Part of a small language model's weights: biases.
Each number is 128 + 24 x the weight over its row's rms, rounded and kept within 0 to 255. Layers, rows and columns count from 0. The size above them is the row's rms in percent of the matrix's.

# layer 13 MLP down (transposed), 768x96, rms 0.0887, rows 235-266, columns 48-95
size [105  83  95 113 101 108  87 109  97 109 100  78  90  89  97 104  75  91 119  99 107  81 109  89 112 113  92  97  90 105 169 102]
[[102 134  99 136 135 134 134 111 126 147 116 123 136 139 144 160 125 127  98 127  95 110 145  99 139 123 137 102 115 113 109 104 111 154 101 105 145 118 127 168 128 110  99 112 150 120 148 131]
 [119  86 135 108 116 146 122  81 148 139 153 121 139 120 146 138 109 140 112 185 142 102  65 114 119  92 123 126 154 123 141 121 103 169 130 138 144 132 167 136 128 102 128 120 123 121 108 108]
 [122 115 126 130 101 102 107 103 147 139 128 147 155 157 205 103 140 109 129 163 122 133 113 101 133 155 124 131 124 134 153 147 147 135  99 149 135 168 119 138 143  87 153 108 107 145  76 161]
 [125 132 142  93 109 136  95 163 119  90  84 110 130 150 175 139 140 173 119 126 126 145 106 115 166 110 116 153 169 163 162  98 108 126 156 134 112 165 165 138 132 146 165 149 149 123 125 113]
 [152  95 150 110 110 133 113 119 133  88 134 126 142 105 105 126 147  87  97 149 116 134 132 138 101 152 128 150  83 170 139 109 110 152 167 128 107 128 126  81 177 145 158 121 148  97 164 132]
 [150 182 114 114 152 167 138 111 132 128 128 157 140 170 114 126 144 120 116 119 123 125 126 151 152  98  88 129 107 188 162 117 117 122 123  89 131 118 116 152 119 127 111  90 137 137 156 125]
 [119 143 145 177 121 136 178  85 142 139 134 154 105 100 128 158 118 150 151 100 105 108 118 136  86 105  63 115 100 132 104 166 100 120 141 114 126 157 111 135 157 129 141 146 137 127 130 136]
 [142  81 153 121 125 129 155 141 120 136 148  79 116 158 109 130 154 105 119 130 169 108 105 101 164 143 127 128 159  82 133  80 140 114 102 146 124 121 151 130 121 135  83 141 126  99  90 141]
 [132  89 161  98  87  98 132 122 115 114 193 133 117 150 150 106 169 143 148 121 128 151 155 143 138 161 133  99 129 120 151 126 134  87 122 158 145 105 135 128 137 149 112  92 158  92 153 113]
 [119 143 133 131 112  87 148 118 126 141 147 151 145 147 139 149 130 159 139 115 104 137 148 144  97  77  85 143 119 153 157 120 100 115 145 153 107  94  92 180 118 175 149 132 166 108 126  71]
 [ 96 139 107 139 126 158 134 144 116 124 118  72 122 130 136 139 152 132 140 140 166 156 164 119 123 118 117  92 103 107 126 146 171 163 121 129 138 109  94  99 107 134 170 136 151 118 100 166]
 [121  94 134 112 135 115 142 140 155 115 139 145 125 150 119 148 153  95 114 130 161 168 146 107 105 135 143 142 154 144 128 117 124 123 116 110 156 138 140  86 167 140  92 100 137 150 130 169]
 [111 129 143 163 111 117 103  98 115 157 145 145 104 117 129  64  92 143 135 134 135 138 143 101 124  99 101 140 111 170 130 147 120 138  71 135 104 148 131 113 104 145 143 109 175 130 151 114]
 [115 141 101 122 117 133 101  98 131 103 104 145  92 120  86  97 148 169 157 116  92 149 123 117 163 158 122 128 139 138 128 134 148 122 147 141 158 128  90 143 136 117 163 116 121 140 102 146]
 [136 140 151 160 120 110 113 132 146 135 139 116 180 115 111 154  99 115 117 141 125 118 145 129 125 107 140 118 124 116 193  58 154 116  87 168 158 109 138  96 138 145 147 141 135 137 161 123]
 [132 167 130 106 124 130 164 119 147 152 136 113 161 127 157 132 115 140 129 116 117 126 108 148 133 119 100 102  92 164 128 153 128  95 132 115 129 156  84 136 144 106 126  85 128 155 116 155]
 [140 152 145  91 143 158 164 170 123 146 127 123 123  83 142 101 108 126 137 118 130 100 139 111 153 172  67  99 116 123 128 121 160 181 154 123 122 133 146 106 144  98 136 148 118 120 132  97]
 [117 148 137  84 127  98 183 124 134 138 150 131 134 143  94 175 129 130 120 119 133 106 138 135 136 142 131 137 148 139  78 114  87 122 122 172 149 162 127 113 127 166 114 129  98 131 112 166]
 [117 158 137 128 111 123 124 146 160 130 152 190 129 103 136 112  68 126 130 113  77 138 156  93 161 140 131  96 114 130 130 121 121 130 130  88 102 149 148 158 158 115 108  73 127 130 130 141]
 [ 98 137  88 170 141  82 118 122 133 129 129 126 114 126 136 114 149 108 118 140 151 148 146 142 127 133 143  66 134 130 138 130 100 107 123 116 161 128  73 149 115 120 142 105 119 130 104 119]
 [123 105 139 140 117 103 134 115 119 145 101 131 115 105 108 153 155 103 143 117  87 133 125 111 113  92 154 132  83 147 140 100 127  96 109 154 127 137 136 161  94  98 132 121 155  90 155 131]
 [127 120  98 169 123 135 113 108  89 126 135 123 100 101 112 141  96 103 136 147 175 127 112 164 108  89 126 125 147 154 148 137 142 131 112 155 197  79 155 142 124 113 111 144 109 113 138 105]
 [ 99 129 131 109 141 138 106 125  99 145 127 123 124 127 149 172 150 160 179 151 120 114 162 120 131 143 124  85 130 149  97 147 164  97  93 152  97 109 152 137 114  91  96 112 122 128 137 101]
 [134 105 127 121 148 145 140 147 146  89 136 116 139 122 166 153 119 140  87 105 154 131 156 120 131 143 136  87 156 115 117 120 123 164 117 138 104 162  90 185 109 143 125 105 149 124 119 113]
 [143 123 161 165 131 140  98 147 131  95 121 161 129 135 150 139 142  87 151 163 137 116 110 154 102 145 132 120 142 150 102 168 166 137 135 127 112 138 144 159 132 122 114 118 121  54 113 134]
 [167 161 145 138 152 126  76  86 111 173 103 182 138 146 148 114 125 119 106 121 120 158 101 139 144 130 105 113  96 137 125 144 100 131 134 144 138  79 128 155 100 126 107 132 141 102  92 169]
 [136  75 151 121 139 139 127 152 110 126 153 145 132 103 117 113 127 133 107 110 130 138  97 112 109 143 164 111 143 109 124  76 136 109  97 210 130  76 130 105 117 148 160 129 127 141  88  99]
 [154 107 114 136 116 135 135 144 130 120 163 104 147 112  98 152 135 120 147 161 140 142 146 145 106 136 161 107 125  79 113 166  85 114 145 144 125  66 124 148 105 175  97 132 140  93 121 118]
 [ 98 142 141 138 158 114 110 163  88 116 200 100  92 134  90 113  98 131 134 141 118 134 148 123 133 106 151 131 145 131 163 131  89 103 129 136 152 126  92 145 130 174 115 125 145 199  74 129]
 [130 144 111 139 104 130 111 150 144 123 117 130  90 107 167 151 143 109 156 160 113 136 131 140 127 151  96 135 186 123 179 145 176  81 143 157  76 171 121 132 154 119 128 133  97 104 118  76]
 [110 107 140 132 124 128 105 125 126  79 145 134  99 142 139 122 112 110 170 124 140 138 136 116 123 143 151 140 131 142 128 174 187 134 130  87 120 122 146 148 125  91 123 114 161  61 124 149]
 [124  95 139 121 135 118 106 121 177 105  98 127 135 131 109 103 140 117 100 125 118 143 101 118 132 135 106  92 111 122 116 145 151 160 139 139 147 135 105 164 148 166 128 110 127 143 121  49]]
# layer 13 MLP up, 768x96, rms 0.105, rows 236-267, columns 48-95
size [ 90 102 103  97 103  92 100 101  97 105  82  96  89 100  98  90  94 111  94 103  87 100  89 109  95  90 107  92 112 364  92 118]
[[ 89 164 109 139 109 113  81 136 116  74 152  76 180 125 132 163 158 162 108 134 116  98 156 165 121 109 162 108 103 124 136 132 140 119 148 124 136 124 126 104 105 102 107 109 130 119 141 102]
 [144 166  55 162 150  72 159 118  87 125 116 127 128 154  85 104 131 127 107 158 129  86 105 159 105 115 143 150 141 120 116 126 126 123 111 107 127 150 101  95 126 132 133 135 163 125 125 136]
 [104 149 134  87 136 100 127 148 138 112 110 181 107 135  92 148 108 116 140 137 130 160 123 139 143  88 136 133 143 117 121 147 166 140 126 110 215 132 105 143 160 107 123 151 150 158 151 149]
 [153 117  98 149 168 119 147 148 121 167 122 137 118 186 117 105 152  82  85 137 111 151 137 138 155 120 125 179 105 158 150 136 143  90 141  86 114  89 133 107 139 132 111 138 152 139 131 162]
 [123 147 145 150 182 120 124 131 159 130  90 130 135 117 149 164  73  84 112 133 136 131  92 137 145 138 105 100 116 139 145 163 168 138 128 120 128 143 141 133 156  79 137  84 137 109 161 139]
 [106 141 174 119 149 121 121 138 135  91  94 114 172 162 106 108  80 124 133  90 158 121 152 158 129 117 115 140 140 128 127 164 141 143 105  92 104 121 140  98 142 129 102 171 122 119 104  88]
 [ 91 145 115 109 129 110 101  92  74 104 121 132 137  61 155 122 137 150 159 107 103 132 135 126 171 154 165 127 140 116 112 146 119 142 122 125  87 150 162 144 106 119 160 150 136 120 133  78]
 [163 152 108 159 171 117 145 109 118  97  95 116 126  80  99 117 123 143 133  92 139 104  95 115 142 126 138 118 160  77 103 148 170 152 145 135 126 129 142 133 123 134 130 134 167 100 168 108]
 [142 120 133 138  83  98 144 142 104 135 149 144 151 127 112 112 111 108 143 131 147 109 129 119 110 148 167 152 130  82  95  99 122 106 132  92 121 178 156 106 141 144 152 152 134 140 116 115]
 [138 107 122 147 121  94 164 175 153 132 158 105 134 108  73 114 152 125 141  92 152 110  99 125 151  88 148 148 129  72 138 131 127 158 121 121 123 132 127 112 152 141 128 164 150 139 106 108]
 [146 143 142 151 126 121 103 131 116 154 141 120 155 123 115 126 100 168 132 151  81 125 114 141 129 125 172 129 108 115 134 148  89 154 111 124 123 155 144 160  94  84 162 171 130  95 130 107]
 [119 123 151 122 145 104 160 145 135 155 146 172 131 173 106 124 100 136 109  88 164 103 128 110 123  65 125 146 149 127 130 115 151 155 131 133 145  81 146 161 140 123  93 125 132 113 143  91]
 [136  90  67 103 151 109 133 126 118 118 123  90 132 160 132 127  80 137  93 136 158 144 124 113 135  95 111 155 107 136 128 149 186 142 101 110 125 147 142 133  94 131 117 114 149 117 131 148]
 [141 138 102 104 168 150 134 152  80 124 125 101 108 118 139 147 164 158 166 120 109 101 114 117 157 104 162 126 156 120 130 111 189 124 140 109 113 122 173 102 168 100 101 153 146 117 115 132]
 [ 74 163 138 121 140 139 129 115 153 137 140 143 114  80 107 132 121  87  90 117 167 120 141  98 110 163 193 141 134  82 145 142 113 147 124  99  82 142 149 143 152 119 148 111 101 109 129 120]
 [132 105 119 140 107  87 111 140  82 159 117 142 125 147  91 164 141 108 174 152 135 129  98 154 130  93 126  97 164 125 149 185 125  78 135 132 102 114 116 109 114 164  95 153 156 118 152 144]
 [144 108 121 123  86 154 115 129 164 169  94 105 113 102 149 180 152  96 104 154 125  87 117  89 133 105 129 160 132  84 117 118 153 152 128 115  88 115 129  67 115 120 114 156 163 135 130 144]
 [164 119 124 180  97 112 105 144 108  94  77 125 146  86 122 141 127  85  84 103 161 144  96 118 124 109 143 179 140 135 110 133 137 134 120 103 117 105 113 140 127 115 104 120 154 113 155 141]
 [ 93 148 127 127 122 162 134 111 135 152  94 146 169  83 176 128 106 120 133  84 113 106  89 103 148 129 159  96 140 157 123 153 130 109 158  87 127 113 133 144 143 154 119 117 167 100 181 142]
 [120 150  90 150 133  82 149 131 106  90  61  97 170 161 128 106 108 143 123 109 172 118 131 147 126 132 123 129  90 109 109 155 117 130 136  91 118 170 117 135 124 105 148 134 117 113 117 147]
 [144 121 115  69 132 119 163 110 146 170  93 132 122 154 139 138 146 144 160 119 117 162  95 115 137 117 141 103 153 118 133 180 136 142  97 103  95 151 111 130 162 121 165 155 153 121  97 160]
 [161 168  94 134 156 109 164  96 156 156 134 139 106 144 159 144 147 102 112 151 124  85 145 174 138 108 169 133  98 104 117 132 126 156 118  94 144 132 171  69 119 113 125 167 106 151 109 166]
 [132 104 127  93 150 100 118 146 132 125 136  96 102 187  71 146 127 157 140 129  92 140 106  94 136 136 107 154 151 143 132 138 175  92 104 133 145 145 133 102 116  65 178 126 134 128 128 106]
 [138 146 178  94 148 106 129 133 149 152 157 123 168 127  85 179 135 118 118  88 136  77 120 145 132 163 126 128 140  95  95 136 135 114 169  98 130 134 106 131 178  96 131 152 141 143 119 106]
 [127 133 113  92 116 138  86 127  98 125 134 119 128 155 133 133 100  67 123  92 147  95  80 132 160  91 165 173 136 103 122 138 127  96 124  90 115 125 114 107 124  91  87 147  98 157 117 137]
 [135 115 126 140 124  96 129 176 127 122 137 129 139 119 125 125 124 131 127 136 174 129 111 106 170 132 169 112 126  81 117 108 154 111 111 106 127 110 142  86 161 117  79 144 111 120 115 124]
 [131 145 104 115 138 141 139 131 145 138  87 110 133 102 164 179 135 152 122  97 104 102  59 157 138 126 138 181 117 102  93 146 165 142 137 116 109 141 130 106 173  68 111 164 132 145 123 152]
 [129 115 133  80 124  98 122 153  98  98 125 144 128 175 168 112  99 155 142 163 146 149 143 105 143 124 130 125 104 142 152 144 130 155 146 104 120 109 122 148 123  91 189 109 150 128 137 173]
 [154 151 122 136 159 124 109 158 145 112 137 124 146 139 107 170  92  71 164 112 165 103 117 134 132 124 156 117 139  99 116 127 126 132 177 118 119 153 159 105 165  79 124 137 151 114 124 108]
 [155 159 111 126 161  89 166 154 110 152 110 111 157 143  92 128 110 122  88 108 125  99 102 151 151 114 152 157 140 100 115 130 123 125 161 118 138 143 121 107 170 130 131 149 124 156 154 108]
 [132 177 103 134 132 129 159 147 118 165 143 103 115 177 134 123 145 142 115 142 142 116  99 131 119 149 139 135 149 112 105 142 131 115 103  94 149 112 118  97 106  68  92 171 152 154 136 164]
 [123 147  97  84 145 133 118 150 142 145 106 129 147  87 140 143 145 137 161 130 109 133 136 153 149  89 162 126 114  85 147 125 151 119 126 112  97  99 108  81 124 135  99 130 174 136 134 143]]